Part of a small language model's weights: 2 heads of 64.
Each number is 128 + 32 x the weight over its row's rms, rounded and kept within 0 to 255. Layers, rows and columns count from 0. Numbers have three digits each. The size before them is the row's rms in percent of the matrix's.

# down: layer 13 MLP down (transposed), 512x128, rms 0.28, rows 8-32, columns 0-127
# up: layer 13 MLP up, 512x128, rms 0.259, rows 9-32, columns 0-127
down8 103:078118145151131125189134148137123138111181177123142163121100187166107103120127163130172114069067165094108093147094156085053133125063143178113118133152127090151113166149122087140114126124124129166114149078134118158174089114139142045106112078182157057111131136167098130115142169103102145150108162033124158056112188143125116163170139151084129190113127108145135108136159106161142151117132
up9 096:126147108108056107093155133082117152116155108116149139100142134170146108164118152108120104110161042105158143165140145108087119182137110167056114146155138152147141086147155163152114106145131219155131125140133134114141112065168130169158148111161132134130184177107153143095163177244126089110106107157157150111116102130152065159135163102065070111153132081104152168114103132083095119155175
down9 099:058162169097113132165073097066085115136136123102152165150224147100173104101155110151160127170055140127148151121132127148115194105124103158150090055136151163080105134108131133136109192160169085176163101109097118133191163126119128153113087162109171085140094108134171095121168123098121132170102165140100126157123119142103153162178194127199148111121081115124140095113118086131135139123169
up10 103:106161147087068096105080065102100131084181111102095144204145167176112079132105134100126092111136103171145125098095111163116137129085146077220110128147168101120080162138166156134132128115119112167139088164147174115123172087110107108112062163147084114143125136162152111119140180219087185169118136132139098122158069158139107113122134120192090094160154117142076132134099160110153103118134
down10 106:117134119120062127165122112163109130068144140162056149193073161120118085133088080123188143179158158112124115142119168169120140119135130136111119162133158145160097176140059077144105142122091116203129089129143103122129164130134125101085110157157110168150069113181201166082066129145140163147177108105195102158120107110116112139066136165110150149155145074087103090162135103105157088119165
up11 100:170137121109161121151163093138140112124115083165090155173061095137142149119116085099159100078134099173109168111175076137206140114103089073108088138164102114080119136100057115091171159191151182116147121089079131108143096100177147095112076133173159103109152140154125183167112129155132108157101145173110110205150175109105111100058176078123155171121127146111114137139125167102142132151123
down11 094:095139146123193194153121156129151070135049114138113092125177138074062127119089133092091149097149156138104093120132143110062121129125171067134168162143096141143171141104132111117144128098132124108100077145178160145117143141119095136139104130059149125121168082099138127101125111157140119098135192146109089116118177114179108178182152156096088104098084070139199191101150118156170161185153
up12 092:120168140110128058099171106159135122146152177119144094158195103144149140143137144196169133124094165093177132104109119121157105113149113093106083119107057062184104117129125190097152110110083108170189115130130127117116120123128088137186207151116136116110167113126144095111063152078114100150088094127088100117132160055159104175129135155095122169125179097113135109124082165109164054097136
down12 093:117117162135144142160121126115090118094113194111180038122086092071141113078157121146154145129108105075136071190159111154146178149114145151093101157113114147131162154108132140116111136101106124089166131087146103203117128161131141139135117185103134074169114152084160162082221093147208160161141103065114105134139151067153073158134112139095150113128124057106114119097109118112118129090153
up13 100:168149174113157125128110148158114161167092117103167112123070186123169054074132104145089149153127168114137112102094106107092173131132169099078123231086108125103132164198124151142071154131110094115149116147133102150133162157094082194124084142137115143157081156130141105138107177097154064171093084129094056107149122124081101153119157140132182177151136105158122131114104183162145139152110
down13 096:114130117126160133139107093150136092154179148092107140166067135144127132137134131125122100114126113113157083123076190096103155098138162165174140122098102109088109132133115131139114105230181146156138126151092132115110148132077093105138117106108084096102148047138146106162163139176151099135174086116115113111182209051159132169108092128047131182168181062107128138192123174120104119110131
up14 100:172153101102113158087123143071110144120152097175122122132102129110189145104144126154077116114157147153131166068101183093101108156169115182133116055152159145066143156172191146139092054166080155111074145143136116120158110144042078152127123091114074133115155146108074072097112155199159138128108110098122143149144158100171154090127117067109129151189099109160108103137136091127117138101139
down14 095:202155141110182162136108074125127174106117151151081128184102144152094109102128100146093117146178075150108117149114125217097095033157130139128150101168180140180116145131150128157158136178155098125092077089118121140151168144097156160121096106167180155174142109204077112128109170111113151126105147123099143150144117106193144160128137166126106123151091186129072117136121145110092191149090
up15 095:132167152119154128139108118095126181081075191129162133174154167098147124090123191194183160110094149094087133091105159113138161121059113133102084132115184108135127114129093174078108105099123081165091179077129149134179148125094158096081166113080098168101159149092186160163084140209196115156127114124095164137123124104157098164112127103161168112154089089118129127163147131130108133145156
down15 094:175162168166123101168130121172089091203149133063104140056157081112106127121113100125111101120161132123221128140144082103130124142173143119122105164113093126127082169062083082099192148157128171175099139145087094113093150183175099121139108152157171108139103071131126115146125157177104134123126118058137125094140171102114193107108142116190106129088144128140098178100127154124157123163094
up16 094:152064170135085100144155119166095124185101169124133204191144171139163134140130123134146142138142095094187128068089152042101115079134142141145157140141118102183101149141098159143139116086088159141105093140143075102125133104091159116110115139163094135177109101156102105104126131145165162160137127222152150124115136105156068148106111132175133163164161094101086038089134160107101179142119
down16 094:152153136056121144154093144138143117123187141157131125143113156089129127115098134109169112119037093166149118169126097122057106129124080135087152147044141146151130163133138145070192160204146139107132124127105089127136123182165144165103160088115135120164112177139129076133111166176149156067104102110202126120125033133151121163099109116112110104116050120116140126127128160117198149130107
up17 104:146162130157064151127119089106157188081079141098100114167132097141136121118123055093171157173196150054148126133139093121163171124107115157130092169119130073173109116150122143127108199138126135107151120118122151143159148082145143158134105178130156162079096089120164105114095133041170109140111084060165089158117145141204111107106156156127115122054132124114178136130107107087167144085108
down17 108:119083138139119097117073198163086146133147126074159141159161110160121154142124125072111172148152086099129168112098100174115134130121114132072161086120135126127113122154164251163119161091200138107147154147187126155136164149112112065167202153118170136166153123124113136113145104232132136095073158123076127104162135124161141179128109105123126076108150142123134112129097127088161094111145
up18 101:131135147109191177107203157132128129181162136128148157150080134109131134121145080098101151089118143101111136130136056115177127135160070145147141152098176142176145165107159087194157141065076139107084125118112159127138069086149148129141134219128123189134122147123112148105141128116168047124133114161150145162118071136139150111103097088099147083158111106139087074076101112168130203129097
down18 097:142113121132075175087154157123164117146115155106121174074147177149129119124111101120166128089156072096185115147168132176130094190099147096126129065127144127054130175106101144139121102141154154096107181107027116111111138133169088108115127131068129170073144079214112158163093126142102103119088139094102134130165119106138184135164109166126054113125127104143161141092114178152077138157131
up19 094:131143093099127112181159090105091117125067193130162139136141145142129221176141075146141142129165097137159165135093110159104085165138095089152104068161124129191162099145149117133153113118100140122179097169121130156103131126116132144068105115064146137129078163127125116096111079165098096127110081071140108119114117134161157134155136091064136082086155153195064176109127112127160112158214
down19 111:156202180151102104119155131056094110087077138147142105112141140124096167197142143138101088107114099123150124148156082081111139121183120138109103137144144180132163123170093104058112166132091123095114106165085133152103113142124174083142131091152171072079138080083155148162114121132152141189145172118128084075131125135090141086193163150175103130076106103083053155177140120141168104136113
up20 092:145179083114078114167126147095121084105137076093138109123121110144139126200130087153175112106138111198141174121113174125087195097108119103189109095068110075211131111175111105184156116133192104095138073100128148157126111129158138106090131098082127152194087100151087122122157120124131143136133101117215161144108070109160118096152111155153107115132107144116078066103151117121113166134159
down20 091:057145145115160135131169166076141148160122174166123172142113123135147153122179113108123146144144095157170194146104067130111078201152168133100114183202102143115132158143142148155119165064111136108072163111114190132172088076113152100186169147147181093131105152091164122118113088088135170154141145145101141160084164163093155131133141159115148117173148110114119116156118198099065171154113
up21 098:195096169114113092095114130138098155104140176168077050117148086155201105113094080102110066107113133148138108096106156175129150156142077090156021128156130116083149105176128137120124165220128142139131109100130139108156170092125132128101151142112141128119150156088130122152138163177169154138163139162085107118120119110111129072115151092133147175088151158141092146104181215118122114133165
down21 096:124091163084100163150177113126100120138124126118138148140077134107098183112118148163090095141113201117107139180139124104129151189102119173172038095091156128189191095148149145146110080066077060150125087178190108152145109160098125143107116094130071136150160118118133163114080101127116131157168163161128082150152093128191083109128112087166080134089111124087168132162128167115132117121161
up22 097:113129197088087091099138074111124154099116129170167098091151164071112181071167177080153118118129121118129113122209102189146161124125119136158100162165145152108104145166110107213135098156176201071129117071140091164124172146157139141138126118150110117108121057184108130147103134137131120143134102123058088138071128105150152142137123129079110174160157187107122100101125119126067137123104
down22 096:106143139115160057114124111169177144106118114149181110145126112157138087101149149101131135086156172170085112075151145148144139131121098128115143089125100121152165158166049140110153129072140088150075093095089056134162181134153143188109107125146168142146141174116123124132097166173133131087162092152085152161162165082170141097079152127099146103180120101118060103117155125157163055055178
up23 105:069121187109120165059146140097118143183114156130119160123133140158085106094141153145148145113140171130119116137166149130137143149147124149105091147093135130116145096194178146073176132086174159138140155068123110144108130110116113119099029175094091157097156186081199090075094155153088095147124074149116116209130123171124111124066110149143172084149127159066113126134105103153142146103170
down23 102:087084101129133117143149074145112128122130109139149109186147123103128140128090070122202194160112137159118181119100157153114175116082132133134107138120108102182172134106147137178131099144130082090114147165137093081167117149133129151107150098147113117160086100108193043077196093143138143057163199187130185185121097093157156169102090116087135185160119098101126157153123138116135117142156
up24 088:151136180088112129095152128134097111107096142219092139114130132127147114091131116078121112089146108037094145125162101091168132120095102164132142050101156128133172097188138160141113072172182075157197140153122123091167118103078156093125146109148092121153152113159167150183110121111127155149168079093149136097117123106097071078118139146127108100141106220109114090106134121069147176123131
down24 094:179101094102111140133174133179129147124121127155154087176148110057140133177139045111159126125135161157126110141081172109124165150117099148112073144131169140138026131091132132150075150115111121157093112105143101187111142118138090133148096122074151139062098131144168147118095118120157072083117134140138069125103134116142170181162048142108144165119187091147092070113085111077151179123128
up25 111:097083094124122137090107147092091105114122039128162147168110143070200119088187145149111102190140191114100103126105169150123116084130103109128137101100139079094171092118037101135092176114106185106105181165173135142177150101124180121122151166167057156100116096148106117169106153103132134115170092163122126105142171149131090099102141160135098153106151139145144140190130096122118173170127
down25 109:147166109159123104075130141139069127145145104142033131109117156114110166128159182131094165148101123120143067155074076114105097060143146148115167100195100139131119104144115122091119115099130052096143128176143160113126067174152108135142111081118143078182156160091085166141151138119149106161082138106113113068106150196146094114112151119101058112145183121164151129116147107126158200087139
up26 104:188150131150067087139109181174103187160084161090079124149138186096120114073137097119144134178183127143155112117171112166142099149147051096157128081141076124159118136146141098088180129135146124071173069158111132112123118112087135112146063110101120125090129171160122097122077077058113085096081118110172123175196129159106121115151105116127177162111115128142150118108096107096119167121161
down26 103:151076165150139114170104095198095152162114126192054191106151158107098156160180096173124108097138136139108153136103140155083150108092103067157130115130147148099131169116139154091108122160124082122172129052155162136108150166127159146125163109176099118154139106132104134114210138159144183154165128113112059080174116177135089170053137151129152075121122159112130126116120117066111161153159
up27 107:113146081083100105133119105158122046094109161067139145158141130103092116106100103120116067158098143142080154160185150115142153093164119105069103166091107161146099153156081179111138142182114106211145148119095115114155091090077176128085101107077147191055106165146119131171083080137158099121117098134079120133112147115142077174067130077151140162123100115083152124138139158120162151132121
down27 111:163158072152192151117109159109119128155087207094114153106153140138148124162078184091146125126110115112137104103106152092152114090105115078142154138147101127144086132179157146160167133136113167172105144132208125127145135051099092192091114137105128111103185162194123101154090096157128133113094090117150148111158188113080096135158115152176163050114097091098095132078108120181161101134169
up28 093:143101193079171136082139135183105138140095063155143143116103153112095160139102135074121076155089115119099133149129112085149206070126166167109172137169146065141147168103153162146176130059154126144111127115135131159133133095130095099162196098181097134116144117132186106106101131134130140095123105114116123099098139134084102127074073078117125155132160191170132091067163113177123058149158
down28 086:102115094188121151171042176162102106139130137119142073155108126113127109154127096163096205142126165163122056145156037200121120103151106101126103205095107193104134095126156130101129102113117125110116112108120191123177113090206170114179142165100086133123101153145091124108099156147094147147136161125183177156130113102171104110163108135154133090119149162124119151090132092090162118136145
up29 109:139174173146141170083115189148097134143124144091136169121176099098136156132127097087127130078119217107109177148110141095111132144146111173092094140221096104118113098064114125093064143130151079135124086129157116132174143159170100097100147143118167168101171116145151124132119114166164160134057062101149119200132130075143111145114138165148136079139192051151126126159150116124133091144152
down29 112:137137094172125119100141117144063150095150105096123153153170080090114197116115223114142104123168158137159123143126131115111124099062162175098113091106112061135113040058130172125145132140143110094083130165200121103135163115134089106171136134080125132070140110166094133122095148141146155119126096168153150155112165109110125120170186096056115131154120194185108123148084147160142111163128
up30 108:126162127174176180130191074112077068149093190124148050138114118168121144116073116157166066087176188105117110123139126108106131120132143105139137112161116094112147164119179126112140139134239165128172078134137109145179128161097086138133152133153131132095156119119116089128158116159116101123065101115108179117157142158159159071086129119176137119178144073089148105112173147162102128167138
down30 101:123127128172164105121172101185111140158138134164166094065092084127104079102103165151120112165113109170122087118099162099114123109120108124144174184190082114059080116110108139106161146103025157060168156130122122130118101056131083167111139141082128105157118131153098101114093118111130093137118093126114085166102106139098127125209144114151082100130092106170105142100108139107103198176166
up31 091:076145162086118117146150132153127111089066102187121131150132117116153208194084154166136106177141148134109172185169121124132097116142134096102104073086126073121205147161173131150148065076187133100132083124112114068105117106118178092180142138139177152075118120102100120099126163116131133124058102183166127122113171059153146102098122144168141128136102142131111153126140113078157120177139
down31 097:106067157122116113137113131141170091134176102116121140172180154132122100061120126167189128189177095182101173120067127179133162092122143064200156100112078093109108114098074168106143172158104136101143120159133113108116060089150152074156140138094115145112142161109112150122122147105120166144103098095083115133100114139101168099101069094077110132088196124130146127099142140081184170145083
up32 100:089117112118103116199109115139137122116143154101131133104113130136117123140110140108157085107186112120044168100106100136162150101156164058074084108178143127182106131164074140156144094159104049138134163143083128146112160049183120139170113151146149108137109123132102132085102143126145187094144161118179073196099125124158163097122089143074091171155128112112158078131139193190142133091104
down32 105:110152079124131137186127074100140095151085121095138128113089109137123216150160152119104119111101105107109137135086154183172109178188112125135130058157113076088134125163066131135152167134079117141139124136082132149154141163162095201141128156113154086161133139143155104110154078067112130162155085139147089089069166160105142133143120181115197122146153024145115122105096119116086138084136